Weights of a small transformer language model: 12 layers, no biases in attention or MLP.
Each number is 200 + 20 x the weight over its row's rms, rounded and kept within 0 to 999. Layers, rows and columns count from 0. The size before them is the row's rms in percent of the matrix's.

# up: layer 6 MLP up, 704x256, rms 0.153, rows 322-339, columns 0-127
# down: layer 6 MLP down (transposed), 704x256, rms 0.141, rows 322-339, columns 0-127
# gate: layer 6 MLP gate, 704x256, rms 0.145, rows 323-340, columns 0-127
up322,099,199,227,188,186,200,185,209,205,192,220,210,189,200,241,160,176,202,198,221,193,204,189,170,198,184,199,232,238,212,194,169,222,196,200,177,214,195,175,177,204,169,204,212,164,201,241,146,205,201,200,196,224,198,211,193,189,212,189,211,193,209,198,167,144,224,174,221,175,180,218,178,185,228,207,188,193,218,195,186,209,196,194,192,170,174,191,196,223,199,221,187,172,168,199,194,244,177,204,168,200,222,168,217,197,190,192,149,217,184,202,201,209,210,174,231,215,164,178,218,169,226,200,204,204,186,234,227,216
down322,107,221,193,196,206,203,235,220,221,192,197,209,191,202,194,187,186,222,219,186,211,185,212,196,214,202,187,205,208,230,206,176,207,162,221,221,223,177,133,182,202,148,223,186,150,202,197,223,217,188,183,193,220,188,194,194,210,214,202,183,180,216,207,221,187,196,177,192,178,188,231,216,202,190,184,191,180,212,175,231,205,173,210,207,173,197,211,170,194,214,215,176,177,198,211,156,233,183,202,201,172,213,212,226,191,205,197,162,200,216,226,192,193,206,211,184,214,245,190,230,195,214,212,230,210,214,223,209,195
gate323,099,171,195,185,188,184,204,207,210,225,178,227,180,234,187,223,212,195,203,170,192,185,204,222,191,160,208,197,185,201,218,178,192,195,212,208,171,215,217,148,238,188,221,202,213,211,192,195,182,155,224,212,186,196,198,202,195,220,212,201,209,225,185,205,173,222,218,191,196,231,217,245,219,172,249,214,195,208,226,222,222,183,198,238,173,201,214,230,216,190,215,237,195,204,214,194,156,205,250,171,218,215,210,201,216,230,199,216,187,206,202,211,217,217,184,205,205,205,182,206,229,194,209,239,188,184,203,225,197
up323,084,214,210,199,184,237,234,148,188,220,193,214,189,168,186,167,169,210,192,201,210,190,186,192,210,233,171,217,209,176,213,248,186,204,205,193,172,200,217,217,177,197,202,220,222,224,204,197,201,201,162,196,226,228,195,221,167,183,192,175,195,196,202,184,215,202,198,170,200,192,207,181,214,228,209,196,210,216,182,206,202,206,187,178,196,196,198,198,177,201,222,148,202,190,219,195,216,194,206,184,215,191,195,200,187,142,199,207,224,164,167,182,200,204,189,196,197,215,199,181,155,196,225,197,211,205,216,208,171
down323,096,201,195,198,166,159,181,229,197,201,185,233,211,204,197,215,236,202,216,230,182,188,198,191,198,163,203,197,187,224,213,184,232,180,198,198,200,185,197,199,239,188,196,187,187,198,195,203,165,215,190,186,231,206,196,182,244,237,201,202,210,225,162,194,208,196,238,203,175,225,202,185,220,204,208,205,168,209,206,215,194,189,155,220,177,201,208,228,204,219,172,244,214,225,190,197,173,211,205,162,212,204,219,188,203,238,202,238,190,208,174,202,223,221,208,203,203,152,190,208,224,219,194,200,187,177,192,211,222
gate324,093,172,194,210,215,186,212,172,206,203,192,220,181,240,214,218,244,225,203,199,194,177,212,203,224,208,217,180,188,210,182,208,215,201,194,225,189,206,203,228,195,188,223,176,209,222,188,165,186,210,192,213,198,221,212,179,214,202,215,213,197,202,242,198,201,215,221,219,233,225,156,186,203,194,188,251,206,192,231,194,177,205,189,183,179,195,194,202,143,214,196,220,196,198,159,187,216,223,223,184,207,245,227,159,234,188,173,169,194,167,212,185,202,213,248,227,174,196,207,223,163,186,198,226,203,188,204,192,183
up324,094,227,219,228,205,195,166,173,171,204,206,209,194,216,183,184,216,236,204,164,196,193,193,194,214,184,195,162,181,160,180,218,187,217,169,203,200,173,207,218,200,263,225,193,230,184,201,161,249,203,159,166,243,230,204,167,246,233,213,205,192,160,194,207,207,200,202,213,208,211,184,213,212,199,178,200,208,189,204,191,195,177,185,187,230,215,200,202,155,202,222,212,213,190,223,213,224,182,192,174,183,213,228,193,198,162,206,194,195,197,212,235,179,171,217,225,188,216,189,199,212,226,208,212,203,204,192,204,236
down324,097,215,219,197,163,208,153,226,189,177,195,228,176,202,202,218,197,215,180,188,184,170,183,225,199,193,187,205,177,224,205,208,212,199,222,223,155,190,221,180,212,212,209,198,176,199,208,217,212,163,178,173,189,197,186,182,211,191,199,199,130,169,170,154,176,183,201,217,197,228,233,207,232,178,195,210,209,218,191,188,198,181,203,191,183,194,194,206,221,211,183,202,201,204,212,175,173,227,197,186,171,214,181,217,190,200,230,225,210,215,225,213,168,192,222,207,201,192,199,194,231,169,212,212,214,175,225,205,210
gate325,098,197,199,208,173,210,198,220,190,223,232,222,219,216,221,198,192,211,224,187,188,151,212,251,238,179,199,215,225,225,215,231,207,186,183,186,188,198,232,164,161,223,205,204,225,216,198,223,219,205,187,202,199,211,193,237,205,216,206,198,183,182,210,179,219,182,178,211,195,196,228,188,194,183,205,206,233,190,233,190,192,197,195,213,199,206,223,201,215,203,219,219,176,203,220,213,207,190,193,185,218,186,171,194,169,201,225,245,196,235,229,193,209,233,206,214,182,204,213,191,207,182,196,225,227,186,209,165,168
up325,095,213,204,228,201,237,219,214,143,195,203,196,161,226,159,208,192,194,164,225,176,202,182,229,186,198,212,216,193,193,194,205,199,222,189,201,211,173,191,197,194,177,197,208,229,221,234,225,195,187,252,219,177,211,216,234,188,212,198,208,171,184,204,198,185,179,192,208,160,208,176,215,197,168,196,198,158,220,230,209,193,177,198,226,209,195,234,198,183,204,209,222,212,201,186,192,182,168,246,191,234,205,206,223,233,187,200,169,197,189,172,187,205,211,252,187,193,214,208,211,206,226,221,180,173,224,215,201,198
down325,101,211,196,202,186,174,226,223,186,174,206,174,215,200,187,154,185,214,205,200,174,207,201,191,188,208,187,184,163,191,224,189,184,177,181,214,193,185,218,193,163,217,218,181,213,201,235,215,187,191,224,219,213,176,191,223,208,190,208,180,168,208,190,187,182,227,210,179,210,184,195,176,221,192,180,204,168,186,190,193,213,205,179,212,173,209,262,169,186,210,220,188,189,215,220,198,202,208,197,185,218,176,205,233,217,215,210,198,161,200,210,220,213,201,211,205,178,189,159,209,200,193,213,194,231,207,183,214,166
gate326,109,221,189,180,195,219,225,194,219,180,188,207,204,187,184,197,201,169,215,209,219,200,225,226,220,189,213,258,212,231,230,182,190,186,196,188,168,202,213,202,167,201,219,210,218,202,199,174,183,188,206,208,158,201,193,208,138,185,245,216,183,173,218,200,216,213,194,206,221,205,204,227,192,170,202,199,208,217,198,189,236,181,143,198,212,185,166,217,201,215,192,224,180,195,218,213,189,224,223,196,235,185,229,193,247,247,182,235,204,207,181,167,247,227,188,202,179,165,187,171,192,200,191,191,231,207,165,192,209
up326,097,204,207,205,183,228,242,184,204,199,221,189,193,259,205,200,193,192,184,197,184,206,170,188,219,227,227,159,184,194,214,236,220,213,202,191,210,205,224,184,204,222,210,197,189,191,229,211,176,237,223,249,265,171,203,184,233,226,204,204,196,242,218,230,187,231,193,176,194,224,182,173,180,206,211,205,212,206,204,217,184,211,207,185,193,158,217,189,190,197,195,167,171,192,195,177,207,211,199,210,197,194,228,185,181,167,217,196,197,194,219,222,173,217,211,202,214,199,240,217,171,187,191,217,226,197,229,209,202
down326,110,198,181,211,194,189,175,178,201,185,169,215,198,162,202,193,200,183,206,207,206,212,210,202,192,206,204,248,226,213,200,167,208,208,186,179,177,163,206,222,198,192,201,201,214,210,204,192,183,155,181,194,170,209,183,217,182,167,203,244,191,172,192,195,218,189,221,231,204,182,211,217,229,187,197,198,180,206,190,191,236,152,190,176,200,207,170,201,235,216,203,249,190,205,189,218,192,243,201,176,242,200,229,225,220,224,197,207,223,193,207,164,228,184,191,216,177,183,165,194,212,205,203,194,213,209,160,185,191
gate327,102,235,184,199,187,218,188,174,216,240,218,219,189,166,216,198,202,184,202,174,203,207,229,172,215,205,182,225,200,220,236,188,171,174,176,231,206,187,217,179,198,186,200,193,249,194,234,215,194,214,196,197,177,236,201,215,171,205,179,215,200,189,227,212,202,228,209,212,204,212,199,183,217,195,207,191,210,222,242,165,202,191,197,182,185,185,187,184,223,173,219,194,189,206,209,205,155,159,196,191,188,183,168,194,214,229,224,193,212,205,203,217,173,217,196,210,177,183,238,201,217,197,235,203,213,175,185,203,188
up327,095,195,190,224,206,223,213,180,217,185,218,197,224,199,175,205,255,195,192,191,157,204,199,207,176,229,198,148,202,226,212,190,204,231,208,216,188,205,193,203,200,209,226,202,165,212,161,177,186,151,184,215,192,203,167,218,189,212,202,230,223,183,179,193,190,184,230,210,206,195,180,221,213,209,199,196,179,194,183,230,194,189,173,198,175,201,182,187,236,174,180,172,200,211,180,210,180,184,244,215,182,202,179,173,196,193,224,209,189,180,231,161,207,147,207,228,142,200,168,215,170,195,220,196,216,226,202,235,196
down327,105,177,198,206,182,198,207,219,179,192,212,189,194,200,213,231,280,215,172,208,229,221,190,184,207,241,176,191,182,237,197,172,177,174,202,207,191,220,201,209,197,216,188,200,205,220,184,211,172,202,188,196,195,201,213,195,200,192,179,200,180,183,175,202,214,193,217,204,176,182,183,197,190,197,189,202,206,184,175,181,198,185,186,165,193,243,195,172,205,205,228,184,202,180,171,195,175,192,213,225,196,202,238,209,200,206,215,163,216,191,202,153,218,176,180,195,199,202,174,195,186,198,215,203,203,171,246,179,200
gate328,097,202,207,212,193,176,189,211,193,186,196,196,212,204,203,183,201,223,201,190,214,188,209,223,210,192,173,178,189,212,251,196,182,230,202,219,170,193,214,199,192,166,192,138,211,172,230,163,202,226,179,187,173,188,190,179,207,209,192,235,189,204,218,201,165,194,195,187,191,215,180,213,204,200,218,199,199,170,218,174,222,174,195,191,196,192,194,192,188,197,205,256,206,231,210,218,173,184,228,208,218,229,195,231,172,217,193,174,203,235,192,210,192,192,192,210,220,244,210,204,204,202,182,222,183,233,217,185,157
up328,099,184,211,187,182,205,167,231,176,190,203,211,209,220,213,205,192,179,206,198,195,226,195,199,221,162,221,192,172,157,213,200,213,184,166,184,171,172,221,181,183,206,160,230,204,209,226,188,216,221,221,199,186,203,154,207,214,150,215,222,178,203,199,183,221,210,194,197,207,193,182,193,173,207,200,195,201,192,170,214,166,196,183,202,196,192,201,199,199,189,219,223,223,211,209,212,215,181,204,212,207,198,196,211,206,219,215,178,195,218,205,211,219,202,177,211,228,241,202,166,166,184,229,219,221,218,216,226,190
down328,102,221,180,226,215,202,206,214,166,210,220,208,178,238,212,200,213,189,199,174,171,227,196,189,220,207,179,178,187,227,207,179,179,193,164,207,211,202,233,146,210,192,196,191,216,187,216,240,152,161,155,205,204,215,213,188,165,225,183,193,199,193,223,215,190,192,186,185,195,196,204,178,188,209,184,188,206,190,206,185,207,230,184,188,205,190,215,221,177,206,188,207,194,200,211,191,164,217,201,194,188,169,195,209,192,205,226,200,220,230,202,231,189,189,204,192,186,175,220,187,220,207,187,193,192,151,241,191,200
gate329,104,178,183,239,200,189,191,178,235,211,210,207,218,214,201,122,192,198,191,192,224,195,211,221,210,189,194,232,190,199,176,184,199,207,179,236,220,184,212,190,181,206,195,182,195,193,160,195,175,211,180,215,176,245,205,202,168,215,217,222,188,202,199,199,218,218,196,212,179,239,210,238,202,197,189,202,194,193,216,173,192,199,220,196,195,232,211,206,216,186,214,205,184,199,206,218,203,235,178,234,159,213,200,209,175,210,207,197,182,236,208,199,215,181,211,192,231,199,194,194,192,167,207,213,200,224,194,211,200
up329,102,187,213,189,218,204,163,199,214,170,189,209,222,193,218,184,232,173,193,190,175,225,187,180,207,225,190,176,211,176,191,214,180,213,191,180,186,204,184,201,174,213,245,202,174,202,235,206,204,189,199,194,209,187,210,208,211,216,163,205,212,169,201,220,192,176,235,195,196,187,222,198,187,185,202,187,203,181,194,210,231,203,180,175,237,193,203,211,147,148,166,217,212,201,220,178,192,182,180,174,204,194,231,198,194,209,187,199,156,197,188,205,223,240,225,193,202,213,208,216,214,241,239,206,182,245,185,214,196
down329,109,183,205,209,214,194,217,192,190,185,218,188,229,171,228,203,222,199,165,175,185,223,187,213,218,170,221,184,143,203,184,208,211,165,202,198,207,169,191,194,201,217,191,233,194,241,219,184,218,211,236,219,207,191,225,195,183,215,186,146,202,215,176,186,169,221,209,210,211,216,220,207,199,209,175,205,175,168,213,224,187,220,158,213,204,204,229,184,199,180,189,171,224,197,170,211,195,227,239,183,228,196,214,178,213,191,218,212,219,194,189,218,213,183,204,208,205,205,199,205,185,219,230,181,184,207,175,187,234
gate330,104,217,241,252,207,199,197,221,212,193,193,190,201,191,209,230,178,206,218,199,192,179,202,169,207,174,214,216,197,210,181,198,196,199,203,191,188,207,234,207,208,190,211,205,205,209,202,172,162,130,160,189,218,202,223,230,201,220,207,185,211,252,198,191,191,198,244,208,196,219,227,206,209,223,225,216,208,199,193,200,207,210,193,202,207,209,217,243,197,206,187,222,224,199,179,177,214,205,202,188,201,193,208,206,210,215,180,179,249,177,194,219,196,242,177,190,195,188,151,216,204,150,195,178,204,200,225,221,189
up330,097,175,176,201,184,229,188,216,205,228,184,191,182,212,189,182,192,205,211,222,205,202,209,214,200,214,183,197,183,204,202,197,214,224,186,196,142,198,200,173,222,203,233,187,234,229,214,206,138,191,186,175,184,216,199,221,208,203,215,191,205,225,187,196,189,189,199,211,180,246,218,220,190,196,210,198,212,189,221,214,227,205,163,220,123,185,215,221,190,198,199,207,177,172,198,228,164,208,229,154,235,191,169,172,257,185,212,197,233,174,216,198,195,207,186,187,196,186,175,191,198,192,220,213,226,186,205,231,198
down330,105,206,195,187,181,169,203,209,201,203,181,203,171,224,227,253,175,181,200,194,192,176,203,226,223,167,192,231,195,187,208,207,188,181,216,199,203,197,221,201,183,187,213,206,224,216,214,181,199,164,172,225,148,180,207,217,202,194,188,206,208,186,208,177,204,181,211,247,220,180,202,180,196,198,219,185,189,183,228,207,208,185,196,237,187,205,231,210,193,198,188,197,184,198,155,201,184,193,226,215,207,206,174,168,217,186,195,192,241,161,186,194,196,197,197,212,172,149,179,216,205,190,198,215,179,199,234,211,187
gate331,107,189,220,198,201,213,254,219,187,187,225,178,206,229,227,187,216,208,183,203,208,195,195,216,211,217,177,183,227,214,237,211,161,193,208,186,190,179,222,189,182,163,187,182,199,224,151,178,214,171,180,189,188,188,197,226,186,208,225,183,209,201,218,240,200,199,192,206,231,207,187,239,188,183,191,180,218,166,234,167,197,196,234,162,202,209,213,235,217,212,203,222,232,175,214,194,173,257,171,186,161,167,179,191,203,188,131,219,212,187,199,205,192,196,209,196,197,240,183,211,161,185,182,201,244,203,196,217,187
up331,108,204,265,195,212,213,202,192,204,215,215,212,184,213,175,209,200,208,244,168,238,224,173,167,210,197,181,207,214,189,176,208,213,192,182,216,196,183,178,174,237,193,217,225,182,225,198,205,180,200,225,224,203,216,194,209,214,191,207,198,192,169,178,211,170,197,197,191,224,186,204,219,149,204,223,193,209,220,218,192,213,199,180,190,187,215,166,194,206,197,192,226,190,149,182,204,210,163,197,205,194,197,205,206,187,239,188,175,197,212,175,192,193,201,185,182,227,164,194,207,181,178,229,191,173,165,172,222,244
down331,106,227,189,228,223,180,187,209,203,200,194,192,229,186,188,186,203,180,189,196,194,197,223,193,198,150,240,208,179,213,229,213,230,190,212,216,185,217,180,223,177,189,218,196,224,183,198,182,209,201,192,224,230,207,195,233,172,192,202,200,220,190,213,229,187,202,202,176,178,218,190,172,214,178,198,184,202,194,195,200,205,224,198,214,160,185,175,185,202,223,204,220,203,211,206,182,202,183,174,207,156,205,217,201,211,166,178,194,223,165,204,174,209,179,161,186,202,223,211,193,184,201,190,217,173,173,234,223,177
gate332,116,188,189,204,197,215,212,207,186,219,191,171,205,213,208,243,182,229,193,178,208,240,185,247,205,231,163,213,184,204,199,199,204,217,176,194,176,180,196,190,159,205,207,168,222,220,222,156,191,233,193,169,209,210,210,164,190,216,215,193,208,214,192,212,211,201,162,195,243,203,190,196,234,227,202,188,165,170,180,206,189,200,195,166,232,227,193,176,198,182,179,229,224,184,187,159,227,166,191,193,214,183,244,177,235,184,172,192,182,196,207,233,227,210,176,197,214,146,207,207,190,224,211,210,215,196,193,192,206
up332,101,180,185,184,201,209,199,158,195,198,179,220,184,220,203,206,194,189,163,192,214,189,195,177,228,198,160,203,193,206,224,181,156,210,188,192,191,225,212,198,208,205,182,212,239,160,216,186,162,218,207,213,195,231,203,199,215,199,222,201,215,176,159,184,180,203,204,179,210,186,192,184,188,197,201,205,199,184,197,215,194,160,221,187,191,153,164,193,167,211,195,189,170,152,205,190,179,208,216,245,202,231,180,186,163,191,217,194,207,197,185,177,175,216,233,175,146,200,206,184,172,195,198,190,188,225,173,180,205
down332,098,188,194,164,184,194,210,210,212,207,200,183,197,189,192,184,221,226,213,177,193,215,199,216,184,181,208,183,175,176,177,215,201,196,220,190,194,188,188,209,186,161,220,233,203,222,216,194,182,186,181,177,195,190,201,196,192,220,216,184,194,211,228,209,162,193,232,213,197,204,220,201,209,192,205,173,229,174,204,163,214,191,201,146,154,221,206,216,186,201,187,221,230,160,196,173,189,167,173,256,196,210,235,183,177,201,181,199,176,179,204,193,208,202,178,189,187,184,194,197,169,235,195,211,220,226,199,198,192
gate333,093,204,200,141,189,193,194,194,162,201,210,209,195,178,185,221,144,217,217,152,196,231,196,197,228,178,218,151,175,202,191,195,198,204,202,184,177,194,198,175,168,211,169,181,197,188,206,201,185,215,234,223,211,206,206,224,197,204,203,196,212,199,194,196,204,178,188,224,176,201,235,207,196,213,208,204,188,211,203,194,193,215,214,193,212,182,194,182,254,198,186,209,183,237,188,187,223,163,212,198,221,184,206,206,191,208,196,185,227,194,218,200,163,198,216,229,191,168,215,199,228,231,228,230,225,224,231,182,220
up333,094,233,231,196,207,213,207,216,196,228,227,211,241,191,172,205,193,190,192,240,225,222,200,195,210,193,189,206,226,218,219,193,199,203,233,178,239,209,205,200,215,242,179,215,233,230,242,165,210,205,184,222,198,182,177,217,194,209,189,167,231,245,234,169,179,191,205,207,207,206,167,219,238,186,182,165,212,232,206,173,203,209,194,210,197,203,190,175,224,180,224,237,185,214,199,210,227,191,223,212,175,225,204,231,230,185,226,187,209,226,193,176,201,216,210,193,174,194,209,234,209,222,199,170,228,200,217,166,213
down333,099,210,191,202,182,234,187,223,188,225,227,202,204,168,205,195,207,199,206,187,227,199,245,198,209,216,182,170,152,201,201,190,216,231,219,174,199,222,220,180,175,196,198,219,192,192,196,197,193,179,208,217,224,198,156,215,188,193,209,226,192,187,202,220,193,197,191,214,203,188,168,202,210,200,209,164,209,201,188,184,180,213,181,184,179,199,219,227,200,204,220,176,173,209,198,216,230,231,224,213,188,172,170,194,212,205,220,172,219,192,198,218,199,179,209,213,186,229,228,181,215,176,164,205,201,161,218,202,171
gate334,105,207,242,201,198,212,199,229,186,216,190,210,204,193,170,215,216,199,221,220,206,248,213,189,220,188,220,218,206,185,216,197,224,236,185,224,241,209,174,190,213,189,216,233,196,207,197,217,191,251,228,188,208,210,193,194,183,162,177,184,208,200,212,169,224,156,206,205,203,225,238,187,208,177,202,227,223,217,204,170,187,208,219,215,186,205,206,201,200,196,220,156,202,197,202,213,195,223,173,184,200,165,184,200,193,219,201,185,209,180,175,217,195,190,216,207,187,168,205,209,201,195,196,194,182,181,183,189,221
up334,096,176,211,203,175,194,234,213,229,191,215,177,184,212,183,212,214,214,222,209,160,218,202,207,211,185,179,219,160,191,205,198,196,241,232,211,214,195,185,191,195,238,213,210,196,189,169,201,181,204,200,226,207,214,206,235,182,207,170,201,190,202,194,171,226,192,188,188,188,213,258,190,232,204,189,202,233,168,198,171,200,212,172,240,210,191,240,174,180,171,203,196,185,209,198,170,180,208,165,234,198,149,209,228,170,177,173,239,191,213,206,196,218,191,228,212,197,229,225,211,223,207,221,170,187,194,202,201,220
down334,105,191,219,216,237,239,201,205,217,197,180,201,217,202,184,184,166,198,180,211,213,200,221,245,155,195,170,207,215,200,202,190,184,195,209,234,159,172,205,237,217,198,208,189,168,199,188,197,234,181,183,243,173,194,191,186,197,193,206,184,191,205,215,169,206,211,198,162,179,195,169,197,235,163,173,157,159,214,193,221,168,194,202,205,215,193,196,195,153,196,194,186,191,231,193,192,191,181,195,199,178,173,188,212,237,215,179,184,194,225,194,224,223,214,211,230,223,219,206,194,202,219,195,187,226,208,214,167,173
gate335,095,191,180,185,218,222,217,178,162,204,190,203,184,205,180,167,211,203,232,183,222,197,224,189,177,189,198,193,201,227,172,159,193,207,166,221,180,208,233,213,206,212,176,218,190,218,186,194,189,222,234,200,189,186,188,203,240,204,188,200,188,184,238,209,171,223,211,175,234,194,239,240,217,207,201,202,257,181,209,197,231,192,203,190,200,183,211,206,181,209,224,185,199,199,231,186,207,221,209,232,215,209,180,196,159,204,205,202,231,204,189,195,162,203,203,196,238,209,216,172,204,172,214,181,176,185,195,215,161
up335,096,233,186,172,197,198,199,185,207,185,171,172,203,167,169,176,174,206,183,195,181,196,189,205,236,228,199,169,199,155,193,197,200,186,218,202,196,195,198,199,208,184,188,195,189,190,145,214,205,177,198,224,225,189,167,183,179,166,205,215,198,194,216,223,191,253,201,191,175,214,226,167,182,219,216,178,201,186,197,220,176,183,218,202,214,214,205,179,227,211,201,207,204,214,205,191,217,186,206,202,192,213,216,211,224,206,229,199,194,161,179,194,189,197,234,214,212,223,220,184,237,205,179,154,213,252,193,203,189
down335,095,208,222,182,218,173,185,183,204,181,202,181,200,195,214,200,200,184,180,184,176,152,207,237,253,230,222,204,183,217,193,185,199,192,221,183,209,215,236,231,189,196,188,181,197,220,200,197,202,190,134,221,167,157,199,236,205,190,234,192,197,212,196,165,186,233,216,214,181,230,183,166,171,186,226,215,175,246,193,195,201,191,196,177,209,197,212,206,183,225,166,221,200,211,227,180,204,207,194,188,205,213,184,212,176,190,184,229,209,211,208,194,185,202,200,218,208,158,167,234,196,217,179,204,233,214,176,187,197
gate336,106,203,216,210,186,196,188,219,186,195,206,194,171,182,229,179,193,195,184,210,196,216,214,197,212,191,218,215,194,175,200,164,193,177,184,232,230,192,234,182,164,209,214,226,209,222,194,198,197,200,170,188,212,206,178,258,197,203,173,167,195,203,182,246,221,235,186,214,202,209,165,213,195,216,186,194,215,176,203,190,206,177,199,209,211,199,227,208,179,209,203,203,187,240,177,231,221,203,193,192,227,218,185,188,214,184,190,212,142,190,195,197,163,194,180,232,188,212,174,176,186,210,213,199,205,193,214,206,182
up336,096,215,229,207,207,222,219,218,207,208,224,237,198,188,183,210,195,196,224,204,200,193,237,184,191,176,238,230,201,197,217,195,232,230,200,207,193,202,217,224,216,193,211,167,210,178,247,200,225,215,252,216,192,170,179,209,221,175,206,216,193,207,214,232,192,193,194,215,230,198,250,234,193,181,216,212,202,176,218,254,204,177,194,219,189,194,187,176,171,205,184,208,167,166,204,218,217,178,218,184,212,209,218,219,222,181,181,172,188,223,182,201,166,193,209,204,219,200,226,218,197,181,183,217,193,202,226,209,200
down336,101,220,184,197,186,222,173,195,200,193,217,188,203,168,221,202,221,198,190,177,171,227,170,220,204,193,199,172,227,213,200,174,198,184,204,164,196,201,239,196,187,218,183,212,218,172,182,222,175,145,178,194,170,220,197,205,180,218,193,191,171,223,165,182,168,180,188,244,189,203,196,165,193,217,228,179,184,175,158,181,193,214,187,172,219,219,200,203,201,210,243,188,210,200,220,134,186,222,157,179,188,175,225,231,226,179,211,180,183,225,161,176,194,211,224,222,191,196,175,206,238,226,215,199,199,216,216,207,192
gate337,090,225,195,204,178,188,204,198,216,204,231,168,190,154,171,174,235,187,202,218,180,208,168,249,206,228,201,189,196,225,245,220,195,231,192,205,214,198,211,199,193,206,220,203,223,227,210,155,188,186,194,213,200,164,202,160,188,183,158,216,202,230,205,193,171,197,210,243,205,191,201,215,242,230,215,200,205,202,187,201,193,184,176,235,219,198,211,195,212,207,231,200,225,200,223,190,174,228,216,191,165,218,225,206,231,213,222,222,176,191,225,210,181,210,223,169,212,247,191,184,209,207,204,242,190,195,178,223,193
up337,099,207,162,217,147,173,189,166,196,183,167,188,238,213,200,193,165,230,193,226,211,215,228,243,207,222,234,184,184,157,176,214,204,192,199,202,196,196,191,201,172,198,172,199,245,192,195,219,180,218,187,192,211,188,195,193,160,200,195,248,221,203,186,197,177,224,204,182,198,215,221,218,204,233,173,182,200,216,218,163,201,213,197,214,205,216,184,180,202,202,217,185,214,195,241,220,160,188,174,221,196,209,193,223,177,216,209,196,177,147,219,160,211,189,178,226,198,203,195,226,226,204,209,193,142,204,216,179,227
down337,098,181,199,178,242,228,221,230,199,219,215,222,212,222,199,210,179,208,209,196,222,210,173,179,183,194,222,226,208,166,195,194,189,194,188,192,205,235,244,201,201,198,216,186,200,210,191,193,221,205,200,189,218,193,198,209,194,233,207,178,210,219,211,209,220,219,213,206,203,182,204,175,215,163,233,204,167,214,235,216,219,182,198,182,199,187,235,207,237,169,196,196,203,181,172,192,192,176,211,233,187,186,211,188,222,188,213,224,223,215,204,193,185,175,198,222,205,181,198,182,196,151,216,209,232,215,169,215,225
gate338,114,231,196,196,189,207,197,212,202,200,208,204,178,196,209,186,229,189,189,198,163,188,206,153,229,213,177,211,181,218,167,160,194,175,195,206,201,180,204,194,165,163,184,204,189,232,217,204,194,186,214,218,191,209,192,137,184,201,183,168,226,174,162,196,189,198,228,235,205,206,189,189,200,199,220,216,159,223,198,216,210,191,221,182,200,225,181,186,219,196,205,201,206,181,205,204,197,206,178,185,171,234,194,215,200,217,203,188,197,211,207,163,193,186,220,190,176,223,229,238,215,206,205,222,183,201,185,243,192
up338,109,208,194,199,190,210,217,187,189,206,198,195,233,189,226,204,193,207,215,179,188,125,175,184,186,197,182,242,194,212,188,187,217,209,194,201,210,240,186,200,190,193,211,198,223,192,200,217,246,176,194,211,212,233,235,172,217,198,207,187,200,195,175,206,182,188,210,205,199,225,167,183,217,200,186,249,199,199,201,218,241,243,198,196,225,198,195,201,232,193,196,201,204,193,205,197,200,197,197,206,186,206,162,214,196,196,231,198,182,186,197,179,199,190,196,180,219,218,183,191,193,174,201,207,212,218,165,184,173
down338,113,191,190,186,212,220,194,202,154,199,197,217,211,221,249,200,207,205,160,157,226,179,200,193,208,200,204,223,187,210,189,191,175,163,194,203,192,187,194,190,190,174,169,221,229,189,191,202,198,147,188,189,194,166,190,151,198,178,206,213,218,163,209,198,218,172,192,213,178,196,196,175,205,209,198,227,152,207,170,204,204,178,194,216,196,173,197,189,215,227,188,189,209,179,217,210,215,194,176,219,174,188,172,206,207,203,230,199,213,188,184,160,179,213,211,209,221,186,213,195,212,206,199,179,182,198,185,210,187
gate339,095,181,201,210,210,208,218,233,234,225,201,227,218,210,160,216,186,172,177,183,203,216,201,178,193,186,231,220,172,186,212,207,192,217,211,201,182,185,217,158,203,191,196,204,198,191,193,200,166,243,213,222,237,183,212,188,190,248,180,218,202,197,247,200,206,187,195,196,221,190,225,232,197,193,205,213,198,188,197,144,175,227,206,194,193,190,213,208,162,193,190,212,185,228,206,190,231,194,167,208,183,201,193,233,205,174,189,183,205,189,213,214,202,206,206,196,215,197,190,161,161,248,201,201,220,211,178,205,174
up339,098,194,176,190,210,208,224,197,208,216,185,202,204,196,209,201,204,226,191,173,203,193,201,226,182,203,174,205,185,203,217,210,213,187,185,264,205,164,184,229,188,194,249,178,217,191,227,201,163,218,238,180,186,209,207,176,231,246,188,192,201,222,230,165,197,209,172,173,198,216,219,233,167,173,173,179,209,172,201,160,230,224,196,217,221,181,234,219,200,203,193,172,188,209,207,211,242,213,202,219,211,196,194,234,205,192,207,212,212,179,209,190,191,169,209,224,200,239,191,210,195,206,185,214,182,226,151,173,229
down339,097,217,162,176,224,225,210,177,229,223,186,192,198,195,211,217,203,214,184,179,211,194,216,221,180,200,213,210,182,170,204,188,219,167,175,196,219,167,191,193,197,197,183,199,209,182,225,196,211,161,219,202,207,194,210,214,235,214,229,194,177,245,212,204,220,197,195,242,203,164,167,218,200,263,212,194,163,208,202,209,161,206,164,227,177,166,196,193,209,219,213,185,194,239,218,200,241,192,233,213,203,204,175,214,233,179,208,167,180,187,179,187,165,215,185,225,191,181,169,193,173,195,225,209,203,226,200,189,201
gate340,099,219,191,202,200,227,233,219,206,210,210,178,183,180,199,176,189,228,196,202,231,149,221,171,232,201,167,218,203,193,230,210,200,187,210,211,223,202,218,204,192,171,189,171,197,212,173,209,187,187,237,218,175,195,192,171,207,222,242,171,214,188,214,188,166,214,190,175,204,230,213,254,181,185,218,231,213,205,190,174,206,200,201,194,170,206,154,231,201,196,184,185,217,221,212,195,215,215,195,183,222,207,194,144,181,213,170,173,180,182,237,173,216,171,156,216,193,216,229,197,178,187,218,210,187,250,203,200,172